Each number is 500 + 40 x the weight over its row's rms, rounded and kept within 0 to 999. Layers, rows and columns count from 0. Numbers have three digits each. The size before them is the row's rms in percent of the matrix's.

# layer 3 attention query, 384x384, rms 0.0954, rows 0-53,64-117,128-180, columns 192-255
073:455481524462498533492458531490510470537474560468526496547602481492543563522500435488528508520490526473483469544472556540505494382514497500538510527535496495449482496572534476493557479463526469
075:549542616495482497517513480571458424539470497536421521479497510527541488419470445528475576484465477469546537511498543464532496429438428505492518498495534487550512521519479501523479584443514497
075:461507544495498473509484477544414509486603489459505450529440534474531472513480527528549426456547440491536480569485487477472517455476524467554444490480460506486517499548477452467506523551541522
078:446497529502481460510448410477484533487554535548498501471481507483461570511472493531513457464543539498544467429456503506465467504513545466505447447510462463544499493475419579485505453508472475
085:532504487516500499456486583429510501497421512525470481408546509448499509474517528503519495533425484508494529505517453496462508486475518504493442492431570448486515546526516505497484526597473463
086:493544488556534534513510468491518538520581522509491555473489469458479545493452446474478445523541511465597422493430553502542502497552500453496496487487535447527477447490518486406544546499470537
098:486502482515460499479467528504462441473515475486509479458464524541520482492503546517513482521524514499506487538506482464535462557528491474547462549400502551431551486530505502502511519532565467
104:492493413454537604499504548420477516538439474514528463444447439485500492522429526510570528436526455460522551467525503488418510450555546512483463474581528503604482537438538519481497508442484500
083:476497553525463499493463534547501496478525445571504543503507463531553538462498440483545508476422523550562463505460468421489489498453462554497512494459491444539477471461525511544482447445553494
098:520474513513505514486473537533514483457522463526549568464529457471546477522470508463526533511476517460522540512394505495521490530478440463488479478495487511440534479439463528446505478461462450
097:456446568584542486547467495526516448452491492562551516508470477506514466506450481472517496494449448465428475465430569475472491475551449514502420491590521530500512484526568509467502449452451573
095:455492525531504488478531489482442491497543473553448498529540499503537495511492567508478527483454443503505541405511505472608513457473519492487519493598486440571503471494519518491439490524455559
101:478481512486509537538510488407416568539562464466487410546519523491546466484501519496476537527548493519520494521442502497482486466473561484514561513506520414501526463582509508495505517479439485
104:487440575546524475520519518413566506516501535535515469489487542529487432479517463491512448487565475468655459525524510525510521476424463504511478509557520552502570451501431529485459496530456518
097:417508468569532470509566490574536526469498492458486521451532545557498447482487525482529556526510470503502485447506557438524542490502540457513480576582498529468548435570562488554482495412553511
088:455543603540488440460480465503480503490487488537503514537462504515485580537494458464468510464396468522597482497500535474492542476528500454499509540516482516514504492484516471489546496463440561
094:468607455431502534543526553490543484518486460484568501553532526503562515491432510528544504504541457469563451577426526574547572555437485524455552522533510582422491491504535590488485594548528531
095:505483516500483539477485497514525471498489463519485484467497491424514526551535430513498507554449478445498439469449464496538399515543465502494481472483488503443492524591518449462475550529536474
099:503430471495529462493435462476504511503522481454473482544520565545496473501438482505472551532558483463496528561488462514485469492574490511453473429455471442394504499434485452578537561464526523
099:524493516480516534428566509475601509500493538497468497526569516549544417490415518544460514508545466492505521449536503510474517483509548515503455522488496528437485492443441533475497454444461421
100:539497456523448470508515452540492511488540459474477460509536479486543471439433494528509489397518514409514467544514525460514493504472506514515425486454520525480525541436544511510539586474453511
092:476430547521552572495518529489437541441451483561517499431521467509462440496523562491492523525558567448472468512466515530429460428506511501507561533527490516504465408482513466434543521470533515
089:554497476492452533459485541462453430493481497587542518416574436517556554527514501535446503430411517478464497397571507512494507445521566520543542396510525538453570542537555607523524440524465484
089:528513406553555536500497438483480476502506565484476533457551477493433556506585527506474510624513519545403616543526448520470504482530509546515494508473489483497436441511534481604540516523503474
101:516459523529457545585471487489533447443465433538426413405527452508571477520499504525430536483438503474427493483575489545495499458494478467464520499501486513521475498520514595553482491475519505
097:503490493509509433458496525479597409397490476433497557473532514534452449568547515482427477471555487503530532595495495522497559557467558528453551468491488575464525522497423531408495459511428538
094:498404609473507505529466474472442411454451491465597535548512492462486497560512414524535467458530517464526494502447501507490541536440525529453577492519484525581558556489504469484495474544542522
103:493462494453518495435459494490541606461467439448466481493562493463520511503449457444544470464564458507493471506522439525532493494589534494513518567477434527551494523412496453452443426493518472
092:479494586538495449602437473501477518457553501456539527538463386500561510505498503509465539500521483426562443533519521542503511493487502538502513487564442496457484557543506575507494477519494544
098:455512483482507529481434507558525472551534506498548557495521542465452520510486433526476518452485558453447453572494526585438495521487511451499472500490496537435497484513520561540546476569588472
097:464468491497441496450567510517543546470549430504469478538515491517498485518487540469494490542483497468440533448496509533542512597452543472507514502522530484508497509457429556573537525432468446
097:474566529416476472508491545480517547528533430558467504518495495501553509486475465544473514543536435504516443491441446565491447599492429469559424492520514489467489485529511492487392495592472538
070:438447495516462493494501584514581452509500548564521499519538448478517474534539532488621474444539523511474477476444501461469493535508516464454459530456512522491506543392506492444445505493464480
078:472473517442518483457486445543516506450568485494416549481567505523533535491480541555506483497462496469509480518484441595499598505506544509524484464584545481509485461497446448453584525411485516
071:433604478540520517486494524478570523533524514463532529463484487435560470501485436478521467436493491512519510513475523501514564450515486499502536553546494532551429485477606511517519522455473541
078:475494502481475451508469552472496532447573567544531479503446533457581485487538484491472427435547415473514422515519517520527494504442495514517459522496447462509470549517486507472527459518530557
087:423477517549451477514483487514511518499549485532497470528459581547519464482508420536409585474473452540471440540484494489514477526473496534538504493487467463526446510492423461482482506517527481
089:479497539453589517479555497490401467507440485475567454491495427518462488430481524455439480550440439519528498572557588460523485566537506549524435554472533521444502510524453491480522454511514496
081:420496522485529528477481483515514464610478392460484537451510509446441494536568541533528543549448455508447553483455442526476496524569499492468542533495510493477444535504499472467506486523434502
095:471542476438442490468506520526464480449441502481457522444520572575457465511482491526567496569479554511514538482580510478501482496545561499464462442437504406430512467528515508503557531531558457
087:502463557534471462481551481519515469513500542531465544519396494554480461477523488454489478520486521456475459491525529526516565533493555386525473554529446472526466498382486525481523456531570497
097:555487610501472537490501472536526481432463482486486539464508516492499553463509439466408465533473449474517439523474527586499490528447513557472475476473522458508451466430426488452511403458489506
096:517476466463510442459498547433470591542581442565518465503518459504483501557485539571575517520505523503497460537540497508476519504539432477511472457539504498558550508558507459485430534550476555
106:524517544478517487508490524530509465484481456467519589517453524542499561460554467483493460488428468474465468552479501509557528546500502494449489571435504497476520521454511529556499574449574512
099:438498578541462497522531454519494498487459527522498565504430477537552484500467422452516602491483415468513479535494542585538537484508470541484544502450526535537511557552519483481492477482521518
092:481502518515520552465476472541497520552573451520570511459494521549499512554511561582559487536498588489500560477478542489527548563548518487480541534537479500534539423410497533502543468519487522
095:597499486526525491511541557485523513452506585566526501503485538470494500462465517546501522577440519477427501491529541466535529523528539462493453506480515443576441458497449482454506435498542518
096:514485493516541462468495456490516489567539511529563541518449516572492500564544486509544452470560555547463491529520510424481500480489455474487468496483406530516477465501488462556545523541477563
103:528511459504510513478511517517500500459471488521427481531559502539536543493554487494472477467501529490456524483465535470537487419601509486520456480535520536540516474509558455544463484443566534
097:532519499489540505501478561489469498420527499511517488495390530490481505479450565522560481473498511500522495443483484464535524467535553457516461525474585515525420468444467486464525512516429499
096:511507494494534483506508450480532543518538426431483461446544536466483500539464521577446488490585603516484470544518403471494464511553458499522545496517473465553479484492480498488526522557512465
098:492444545523492566481499504499445502430491421443475436591484529480502484453489490402444457511460505506511507506482482609443483499497502504476469540388499454435556535443453487496506511502488466
090:482544454545485454562496528512486471505527509530495484415482511499489553546497473463476537518569510492564499424516523514462503556549492478520554536556474445540523472543474572477501512490515521
091:440504496426434460520531477486472455562469488505514518555425498562472458551466599518510509521466479509588498495471474408501458511461479492501506532544512601532534555482509405600502560495528564
068:467520569467466539470493520433478484477512498508509435463521555439535591581488459537513520485479471469619576490533457471484509538455483517553444478434502483499492469446591502535557488488527459
072:551506538444505590391509508499474510469508547513557548520430453510473464505468560559464442461489469521429570536497451530557531547419448528499498420527499488458544517516477534469507560430526511
081:456529579504506535483474435507407420471564478481561516524579474523516510485471436410463512485542432560444469466503525488564465506474472481506439525481477482518540523495508440487523478481471526
070:383533464494498467575468549445515459556514535508508453542531517501552489474453508514511475514502520496539507530511483483544474477493498491506529524476479495489475426566477495517498533454444516
080:481472470451483517417545562523497459500479584516564433424536524509529554553496561513509519536456516564562492520499424457540448499500495513561429501487514519581520547471542499559493464519562489
085:553527453447498572483498510535510483481435413538473511496470488529421451557529473519432533536479422503409491483503547460538506572359455415411504523519482526499517429517468497446445559486465515
074:571496538509512540513512453543492528478530429525492585481464479499515509514463495437485517517557434441471486534505558505492511513413497483566529512489488488464550525498583425497497488504505531
084:507565565396455491538412499515534582467483516498507577522495549463552459457497466441548531534470490520502458472434477525494559474516526472427524449434500525507524496473497476490517424516502505
070:444485550546584524504544566474450484510515503476496475469467439469519471474533522530526438471527527553603479525560454520492486432482458556485574465566501540504434449423483546474527546496493492
084:510463500523511521488546472523590471502465481481545541446563497487499444505563490525532552522545516487448474459487472528479478426534518511582497515531504469505543479442458527479497505532588445
083:389451536545505548502462434498473517568496522507513514536527456531501510438482460488435472467491483536481488456502490507541477496491454503483466506573496539540413475538617497545472505549474578
081:523522480548487535459510532484508527476502491499471499503571430507437455534524452565513471472473518511471468522511460486577450515470506531461595474513514555394391517446424521426479539469552506
084:455503463526607557474478509479426476462504436484530547446523516504534487567440597515498534459558495468573505583449515508464506488547510508455514550421498500412485471488495504492457531492553476
085:529456491544482494542529436479548534446492515530499460546511548498455471469488527414502486509593543526490536451491515439524559515500497482511473518517460496574467551471479527527479490481471561
098:466530462525420502483490459463481492530498538475512535490523498449544462512519471569494448508512483471537500543413460442465548506468586487462503513494407479452465577494545465536531478428595516
084:467512531550454508613484598545489502447498446512430425471507515472483543512477458454526525505530429548509465485563521521495525463444481537458498507508536470485589472454468561439481469498390471
093:477521540394519515435434514497509530494503484554475456552484512542492568448493491411461466506411542517444507431542516472556506462516520458528535494494489548542518507511556496558518508553578480
098:496488549445544566537471525512444536517458549567483496494557483468483522540510512474499536488472520510449485458518528528549515554492577525393550469455516495486485503438484537550450418402404558
101:557490505526461546436456412509464435486455558516534545512526509537478475517533537503446558540600526522535478470475492490505495484542454473505604401490418545517465543438453584532470509516515536
107:471554512506523499505455486484519466433537470496522447510524486538551539502529457457502447475568464511538462433416441403498463474450488565490494550491508493490544547470440543491459455489478515
106:523537468450548542473496464566484460483457516531495543547536528420471409489493433539536502442517547550565511582492508499457456482520532518474445502504481576439513518468507474477502511490499529
113:475498500523500507507500437559491475503522465457469488506501490506553433447550433540486484505526424461495472568496499526567415506499584443419467466555453430476506431525473549522482463497565539
114:454506520450431540478484481532521448498572507407467492481523482503477507510519529528509529443503563457478580537488421497565515558466484489591418458554547418499527477516546492546561529521496445
132:445563495496509473481533487456569525478502520444548500510504516468467523551455509556524491522456497518496533548504502505478432545560566521441508601511551501450508466517495484516546517553481540
118:448498560536516505534530502512510534528408484483491516500508434496542512486508493592464508523479528499467437536607400456477514540581469533477453464542522430501546441552484469533479457564445485
118:527408429431500507537444507502416519428434415595479513492579451509473523492546431514519454472476511504506442525562555466474569497496481508508543493527493493497562482464498476475472482488544544
124:531457519537498487482517469538410583461364528521496530550561529432469459458493483460507543539470488471501542491549512501402536526505495474560478492509426473533495475466570518491494473464500522
112:514544542530363483514449525494509553496426481453514540492494491546496547532457484569435445492525517492538553514502493568498494538504593451466490551463470539492442533529539460444552442522467476
123:550431527507422508435498429454455483442506501523527467524508518601558566575524539474434486451458513518427431489427532483500546486504494510509503495432479544460526486409450462486396522454543556
129:499473508479515479531436489541550474509559518534495499454510517445478420514474477434546509541473514457552536459484542482553540465575507487505501488574538495485525419458585494548487520459421498
126:431451509555579509532497439472550443531480425499476504474504506471490483494494523508484527494467527556537524474458466499523443500454509557522499502491510521594474549465495533564433507463449483
114:497493514503463475471604453441540450518462485528451355516446510475527541544505479446520492495498501474496448434468486490559537483556470519512450480554490535438519558507498533604533396506437568
071:406463453555476483518541556463537484516451463489443456420492508500507542524533509497505564556448575460542542554515528562484476470537489527505494504529492438506458524461514465485504504488479448
072:486543558530539560494499511463496477557487498522528469496559479510529604504498458545467492513398521494505496555490459514510530492514459485484442531462482555515569498466439491514540464517471483
081:570438470457526542410450456475553465426468502494542487477479479568520525549465529478571527519577476535496498465566454538525496499395526505504443505503521525522477465410542493508474505495516562
074:507546481526523468485567493540426518541518476513532459458494477489480481462509524493491560536535582548477471458579493500525520434534454484557507510544538441510528481421496503457502540520519472
083:508495549517512513569484527526518525570526518442502475504471509460454462563548468471466485506476471517520454494506490467508487454452513481515483540485475518500449473486514481497530506512575547
073:535527496543540565484527468515490464463481505460547507452570499493509508496466439522425529494482517545537467462483531514492538493453483531542487445531521519496495470437484494463502468476536448
075:494447432480537536428500466443449455460504531525573543516449470487482506526475531566528499406522500453517519462507498487495430540521528524441548508516488535489519512452504530477503499412546422
084:434517526457516516548449496471553515499512554472464527501547476512500475503553501458553555513469525512520497551551467507529471476473516556485492459579527510504506496571490477530505508517572529
073:576509513520465430497547489495486466475512560545549467533470435478469538541513457477472444518501524533460476493540527490479616545520495513529442517539446512509506522426513512500518491524489523
090:432436536479504497452516456463378496524513530460521534531408511526433522457483512552561487482540455516495497526496480486471360525475493495448433450535479575544450509485510500579470468499564459
083:561586505507481608537445513494495495435511465492564560602492486536544516533425520585598464452486506458482530558525500502465518544506510402459553524465473495471575522545497499486450448566469495
075:462454510564482474529504502565536446512455435544529510466514503464544447485465476452503448477464499551502446456462586587568476483522539496495497457479495533487496556471477572511541528412511544
078:471525578540404435521529544399484523509433461479524493425503453409494543506471524520487479521447421455484509518469514503451531432576515535543552511519525467485536485566531477459503518511496501
083:497477510478510527523461471524518529447520422509458473440552543529468504534457473445450532485500554490494463548547573514501565498448494507500531502435499567487553535536564515549541522474497526
096:619522406379445521490521447552485474534522469498548483489495568500514493462515564412475522508549555531407488509507579442516544581544479515533484532494499520613489514523503454576494546443522464
086:474457500540494454539522485468544471463427518511525508514468455528542567532505393513432509470482492408526476500466428564503516547418491452509506504488555500510475523539515559505478454509507583
095:504520480575463515467504499504462446537574505516392537467515545538441506490516566479483486463542472475497528476528509512520479457467472447478494453517459553473546492544526526496543507528476444
097:449518469526436468550513466523577495492508491503482518506542481544485486495443468572499462455512549425497494456512419535491587551459551423563477543552487527508443525552473488509601456511434569
139:466508485424542513476516446506500578615512506485437522500538522485486490478469498508460543443580492527529517547524502513548535542524491506498490469500493480502464462416453515461524494490507572
108:526535558480508535409510528554426508550520524501546488495467508510564488494479481473544503558450508535455439472447481544538461464566492438559504478481460493506573520455534530456502515537554490
100:505493520485464509551508562530480482472491468543550527536436482469500466504448528458532477556487531495596538485512509538460537457593542416499540532528411517504528489481471509499536528510561511
121:507558468465512484484521528529579475494510547490525501484502390516467548512453464513511506511466508500459416524497484477476486518592521538545480520490518539502465562467583515555477517432436540
102:573504603549513502488495513436482500496483494486529512460476542493510493511490422518481533486415529500482501520562484530431535479504448466523578502487520510518534492538407543540481486461497459
104:513528477521504471500558460518454471546467569496554490444529421437558507443508453408525496542460483557480515502469522458535459554524551501497444501458512519432506488483516537513537509475462417
114:499480526440471500493579552522533500572450435505552474476494465487522558493550476484485519515498537530441542440447524492411493495496503474480467575462475468449452469415501474523521536485484524
101:436519479518512555519538490488533486454446480495514557487550495549426552498505574567467520521497583457531539509569439506460519496465449459515482498563545481539532456521521439497507525542527442
107:438494466480513594451483555463502455527533460536522470529476522410504490481474559459469489513537487530453557516535501428480504465483445497533465452507504488469507524559484529592513466465451476
108:493518453483568578530516505542522519494433415455368506553537538489516489518510454498443523496539475541449454588519429495490465526526486545501478528440532508484537492515469465458475584450539496
115:538518505475548477487486473539517511491525450446531401527525484547486527517529490542503423463539495456402517566530457502514534558446522461473481537461499566465479526502588446526469544558528526
112:460481502535485522515467454450479429509452517521495479399437518486478561533518557556463495467482442496540551478486473420520462433517582517477442519503492574531508470507541514509540499625528528
102:549460524565488505546495490484506457463492496527475522505464489472510513574508458464561491505403501562479502508517502508535492439508501506499565495533535480535483473449407501520495455480499477
109:592488498570541465475426437506469521509520442545471502569468521575476478487527501515467546546483500452484480499479468452556561464540478507460519433534480477481485502445454514494561473528516471
099:379456457497534479516508487491506483523541555526523505447545531570430510458518474518515480507526508566456457510484559556521530493509498484483482446535485457518519455512471464483569480546540487
111:466465539484464587480528517453487555390522510472518519512529523514498475450484544606470459489576511540434574485507458502519484518462475503512494567423481538510592468534529518469453487529486577
109:439513511513412602499464512454373478560466507459422461496534474560525481468482510474431515482448512546534502512508544572498528473539519501461512473547494488524462489560443496535539501470494526
112:448490550525495401522518530547494466413453532464522536552463547541485506509492452411473513534496502468557446485515492479508547460429488450445537480548487473495502498510528495467486515502488517
105:450494498551394444478491528456488542360484507492498490521518523499522486514476485471512461501485519486558456473420425499503457521485521562451520557458561489511523440526532484509504527550519550
108:423499544542496513530461457452531474469507558474524544530518541485505524423571523495486508563438420539490562408512516506571510549562498463522466550541548530467525465549491429508493454467481551
116:499508533476438469543483447501552506542503492511450400472555531521462530517516447466453539484552547464529500455470556521494405552462546505512496555523503523551481609466532507420530563473466566
112:525486447452514424493510466481550474525499485519495493478500495560528518544559464499493441476515478505555475480494500497494459547405454524511562634500490527463542507453464498545554477499568565
108:573460492471550557457501475465489446508484532506472495570534492477492463468525528552501452484509568504520552482496512624493541443494565470508518472521459460536487556442522491579510580472502531
108:500492528484484486468492478465479513484567530550432517503457504529495472521533470482466538485554409497543497497535488512563551486445518499505579519478453553515448515408408529502466481509440498
120:483451486525464507413535456495499546474584490514498474539502552487526591504495449496473441533549497443461478510581482542458489452447528522477487523511452519454532480451531510477585490599527534
111:460488577500489528485504489452537528501509497425480525528562536528527509536527543551474519536529524570528464544430481450435518422502536542537459497525442569495477496392604485535578534562532527
110:480473524449461473484499476490429493581471531466562442560517516516474506529518542515449527486446497434436568480539509591501466365492510439487487531565487476517553535539531460483461469508456517
102:479507469435464575428562489477481490539504497470455475535524455538419451508508474455485581467474413555416553535550411475466493431525513495500537441491467561487455472528565453538543512561539518
117:513530451562570590509477455536551500431512457554542416505480499488547543430467599483547441508436496461466555507529572485515520578465485506493403496557499434484512518468425537514464586397434500
119:538450554563543514506424477434475521579492501551407380495531557479477501551506493553595499482556531570546469483551488509500467511551518534498481503494452545522543593480453535505495505432489411
108:524491549455480554506506461525495571558493515485515440490469505484530552528537449429505481461491494508537504424512498417520539499575456588451540506472501509464584512470554509466512423548401511
124:490493500415511472518468455555477494496495537485454516489573512435486517494510462507465523531480500511498486465473470516487494503484449465547505462512461442555475511474390559491562479474474502
108:480445483452449520520464576512467507493559516526572517408415497515523500482509561540494501491463504511607468451507598528550435524469545511509446498478539430505522438556508483503481543446563539
109:549501521549480439498494458457554508478458516509509532486497490589403530562540513492517516439460540469476442517538465480511402549461490437510492407506519535498570471482484501470552499557552445
111:526504577480479487596570479567491549479506434507494451450471441565474487457511541579447584517510572525464460461529484464513495488558496485552504491491533527496548477473555538605533557425466469
108:493465529426516530534464541450474567497546509556510503481577497486480565586543488565501498554528469485516410615470460483478478436483414553469463519434467537524477466418475545508530467538498435
122:487484468555560594445479517490512483551443470517493540480496484565525503559447517515504478511480616517496452530495470513377515467503489510486584511480506516492541556454454444465430470447558481
107:411509487588495491415498576486523448461502459548473541479490525531491483518462466502578538499511537517556472509513514517407504408514525528509575544495485505498528525543460523494490521520565502
111:447540436480495536442574561577467581478477482420492476496528507513583413428448409465517515465502486522579470500507465503481543485547443523469530528494542499487559409510541501492546421409542502
101:522424442443538470509488542451476481478528549485546450511484477483493444486494509488524521522533553486556464469510549568479467513462530487484455526478486531474495526371571540507507480534509451
110:467453503492456455508500468505515519502520441510459598506436499517473488506534568560555496503466529571491529566528504513519525538472520555539537533458497530503440558509509603504469477544474505
107:545502461519478493528492436523472527489469493467401572590510556459460522455423466432505440481504484518456554518469513580510513608414514467511516437533510527519572526521521497524406445559507441
108:488452447578465507438516541542531524478513486479473524449408511473498498585500509422500523445471503485481493471512485506469440503500510523478547515479487552486545521557494472551517513494444434
106:433522546542461478479525500492498575545472529468538507438539487504517498444481519534531470495465483498598537578481536480478462462525482477417464449574440555490497458551418449511504518437506509
103:468557499436527444509541488499516548529474624445488522543486507561487508514457581447486523494473456564504584460484500461486548458499514481554547523518534530510471475510612437429522482524562583
109:516512496473524495481478413501472483497511531500488450489471531608461607486559574519502442439488426428479473497550479511495516433492506521470469484488444574458541418473545408511463546494462495
102:533466453491481514550466518453491492533530510508538506525500462443449463471493542652540508512486504490492456563533559528535479478597451467522501550507521431562509547522480487553525507523474456
103:458503478423489431527511455501482589458501495497520539523449569542424503478490551506529566461506477470513496461419550473540475526491544497495497568512562550503505487501472543544587536518516486
115:464473552524511465533503464545532460519414519490465527477501460492509524540544522538514511543461426495467491431453470467621501433436506481460460474474526455532407542471523488454493449454468587
114:477540528473478456482494435461554527502522556551523560509519485471481460547483487516536557526524492482467519521498500468528417476471502519459601525545433536501486462433484439499493530455453537
113:545587474473546499503515555433504502500534539508510462474460491525457515428455535461541593500508476490442527454524471521529533519563547490473543485528473536523483537435489489486501578508525619
120:463519508493482483496446492518516443461471558478493447555484521525549521521514505539496404485566454495489551545479526528475510469488483524488489525473482560525536514528519557505606458554541504
115:542494524502531549444509491485470471442522557471511498506532506533551501455450488426407634481449430481541462498487593523521479484497489497441523517499432638561520470500513493492424493572468490
115:407577492468612556518465490479511496505545480523534453514504561454556553411507576533516448475502426454514561475502487434490451506470503472523489551510546530550452494432476426464530478561503518
115:494489372493484567428487482510498550555569497421502597466541413462465478517567546514551558479481432587559471550581477496506504572476436485553504435499452449531460464473472443543478476492503462
108:577500573527469551501516504504514523464559407478556542439517503494509521476464530469535485570466475527499407512438545560562557415546475515503438489508512491449515472500515523459483554497504506
099:532496533449477488528449491562470516420406502539493418500554498430506433465488478449531542475409543430487516473477581540563475489494527499503515541524514471527519488520507496493541568388449405
# layer 3 attention key, 128x384, rms 0.0835, rows 0-52, columns 192-255
073:490520471467511455491493474546510528515467459487504505506514477485468465493466511479524492489566470487543488520447486501591482466455534488506429488471480419474462485467588519540508550519543530
080:458464523509518447514479466528542496516494577485501457445482458517451507498534489492518533517521478497467430460494531523573504519438536557519547535481453485456548539486486501441541490431439538
085:386476442483518506510531481417581438433541439506546558486478480565481597496505459493500470500499484520518498477547448501541507595479442554489525550470542515555513484481479593473435603570470501
078:592528521486489484483455568500436520498566560511523526469583490479545449499499520454492555514486481515555463504517499538532442518529465498498550511549495512567430447543489496533486498591527472
082:539501525503482494501473456484475469527451426550420488519521508582493540543510475503528422488479453506432574481546508521511493485488494469471499494445451494518510593573523494469596446514478555
091:509468532525579468505499493455449538503547528474519486504539465533491510476519477468578530489483586444548511551487516501440508544574478472471508471538536511455466575456522478461457504538468479
096:545474559492489539527520492495489519554489500503459515481603495484560573511497457562518527491440432506496460548496502577524472492475547577454465494463531481493513508549438548490529499517401476
096:548558544504475480524556502477492568512464495505531533526515441450474511480471453563478484590461449514582436488478515575480482528473455531483480485382523481481463448467495490456488562483487523
096:503461545498505586561484500422553572515521488448502508582527471432490504431457531537491562484598504524493507509568498507469460516557460507450550495544458476521495455505538533512497567515495546
102:477488481440504547528544489522481449521525420489498496455578507522502488479454465506525540522554497522486478502517512456525476497587545467447450471489460456520499548513528566461464475534466471
098:552479481537535470478475447478547518585544450515522486575456510515565477519469535450544449456578511484466597438537472432447513484474493512511557502475510416471538537480413495521580455515486554
095:506505521444450463497492503481505495476482534584526474443494530499462522502486565460525592521474433430559519481465498485459525492502512515430513497481580481457528500421499516486567499469404417
097:554509534561485556484545520496420502480495503496535518535520468529497533468464513524568519497562546475521539447526446545526513527552522456545527512458476385539515553532539532488457492511573450
100:466527524543510463548530475457476511452607512540465538441465435424523541471505539490567509509511499501525504569417446514484594585533525513495471534497515532485558470466540463523435481552517442
109:499452403472566482472453602345490482520509554454521494512522541523492614484459511451561514479483402520496508454503540471569506472518467544535477481426514512504539513549560419499480587513510501
104:553514436530501541489530546503530529514487590495538456570532463529423446485441498475546557571498590482533493477506514469498487472501510553499536510527499430463488418475397503479533604543531481
110:444470457545436543517489548465509500474497468517512557528468441514484476465503492532547482457546421456477445524533521414535479411480480495502507481484516439536550485463505474489518508471511485
099:547514482499508464566492516447508482485469491526464547507507513541443502486456500455489478441568471446513527543547481521467474479488491535494478486534465427438477514549494514531497488493487525
124:501457484471500499476511499495464481546556538482430577560526456485509487459576468507532581415464481486545486565496477521561503583457522531532462446471489491532463568521459465504447468501518493
110:537539582482482446499425508517452486474555504490493553579543541471483501532443401469477441523512398545519484536558488490508500480629466477498525547530477480524531528539493516450502516543564536
109:495536490526511428504485552473595456452504453496546598426508481514477536517495453466485467521517504567539452465499520469546552553503463587456513514528501487455478512464477515432426445493585594
109:465532503516554489472396446544503502549490485514489482619504532523498509526521519553603506474423476514520554513460494589512503501506564535479505523491528559592467474518526487529448553499494485
109:501475508546512511517488446496537498545503474532491498539539405518478467490415498493506461550596491473551531485398485551500519478480524538524454527523535472538465515496448495539492457519446515
117:554509433576503497468452611535473458462493540505520521454463492464537507481490544543525543492513462549502495543536567559497445466485451440463570529477488491534553509479447481479523546537479505
114:507406539453493470470489451513534488461470492489490575550512487458507468488510568475495562462487501542537489525480409576506491487502522552485490458551512558561424562432518480478505440549471609
112:426516471520494528510537418469507517491558501500512540451533484537529600479487516485477575582455502530501467444449535503531512435523490530507533504521453489408510511484445473543499468480490548
113:489542527493484492451468440586471480547548536493520529543545439533573572452533522526458525543455535557535439470395502508540495518405525443478397477504428541543494539512545434544491451493541471
108:504562478495517556456492545486509568501510491532499540510421450584482483497481476495496562523473530424469455550552551457476425424523535537506475496541474450529526488559548498523526520577488442
115:525541569491571485516577466542435509519459470461457433543616508548494478528462403462531540515471468539373499414530486488487499455493447487554506518434507496438549506476419487535474462510476474
117:556489515534445470515442532487486438498587448541533508492542486483539498473504565507471520513518459519499551477582570538533516503491532553512510536567498504485497479479499537531439504498528544
117:490478461550458502497427496505506493490515529506468505471498522565540467445482461531529476464493508510403556547444503460512523517526459548472481456411485507535502538490452483509471463575481483
113:460544399579485497504496572521503490516506512503494490492414486502506464497510561505449436498523483489459592435425497433462500453534500496568512477514563514536526504446531564431536499536450464
083:538528497506467519435469504485479516510538437519478539527538537474509523539489446466455520533560495468554562450597453516477475517520457438506497455523506469534532535565499503466542489505460521
073:553532527495401505493471539516473559499518465477496478505566477494439526444556461503480551485449464471518530537513444408504471526559472461494517443469513462548452567503496531543498528473473445
081:491512563451505485525449493432529540449480523564541474455564476462415506575470473513471512482544547534444533514498467504487451545420537532515491477491457479468400461505470515448584510537539482
080:473477484516523481513531400492517475527393536492518517506478432573519481490446471525485535513427452444509454489480490540458548516510470511513541559551430517539536510523499456513488485515540582
081:515603499434498451501509519468522546528533523434492451517632489504545494473451495453442487516552528476457489506588541506506520448571470509566431526555535417510474515488469495519514476530424517
086:543509516491486445462491433486562564531493440497489458478522486477519421539440496461432556488462537452532507497481533524471492535487547542524430515421498513429514549474475501425527478421511545
084:555505511450477508514512514453423516483537470449419516572406492446564552434494466516492550496501510479528573522503485507498401423525489454517567476525497443506528494467534510484573529482577471
091:601521511531522478457473552499483496523505490554584413435472555474514474468441496510481519513516555508572504502507502511421491446574453506415487517495493524472479475513530540522532499561490500
091:491559470519464501522459574538456521469487513556494403519493522516436498489505582496486546542496522527458492483503461522461561511566526445492416432448459472539519499517553419467463429549463532
093:479495504458525481483490523466517515522585476528453462452440509532520487486506491425531473497543519479466568515493499402443492568523518474534450471550529526523474464544479530564470524569524459
109:528564532507486541495505527471474479459521515490459592511476551476531496458541445471524470518493464562418489549529528500458479463427547532482464479467546474469428532480522509532523479502571430
102:427500437534475411548524536529514497515428435532521467494545528522451508477398478469498531563564451475560468496519465502510520439517473434452449497492493525541487493472484512458473493504518535
114:500526528512504454526481516484508555448559505462481453483519538475457511452546484466521494522535520493561515475499568476536513539605455503467511550605476476435510502532466495497463499461456453
107:591457497508468515422546540506511488564495543509428493560418525517555476467476544502512463473467396462513508491533508564555528448439475464555511446488558569436498558534434435533547521543477479
092:483495454473508539468545445493442524438455539534490474609486463480529589548413486494490442521544467476542490476499493510483472470537459554515476557560550525509454553536517539507459503467597447
099:506507518410491552486498465525460501582520418503521461463533528487522514486520568422521499422570495529494530511519499556493498511567492517544492481488500559458466520596504450562528506515449463
097:470448519461555527438490483523498515565507506491524486421482481494495494512471427433527405473541476556522483501479470540489497569563494511521568499558515449515523458563531467492482427462480489
097:548459512501540594417465498502485572525486505520476518477454533550422517423442474497514527553537454449499545471510488519445448478506478500532464445494516532504516526568562546536491516487461510
108:529553441529487512438548482471470489467454534549413438558530540527440521518514487502518558490359451470502467536491532469536528482522468551483505480498499507555488489504425459538469439469477503
107:485535522513486505444491503498497440452481479468491499407523540508522531551535413464558498513492481527493518505513522504494505496646499531476533513465503491472464453474536468449564548533487488
118:523529496516522413496471490500493450527507532490489563443479515476479459533487535496419477558404512545522536522511541432519485517454451433504518502594470511504500574508481488477481436452529482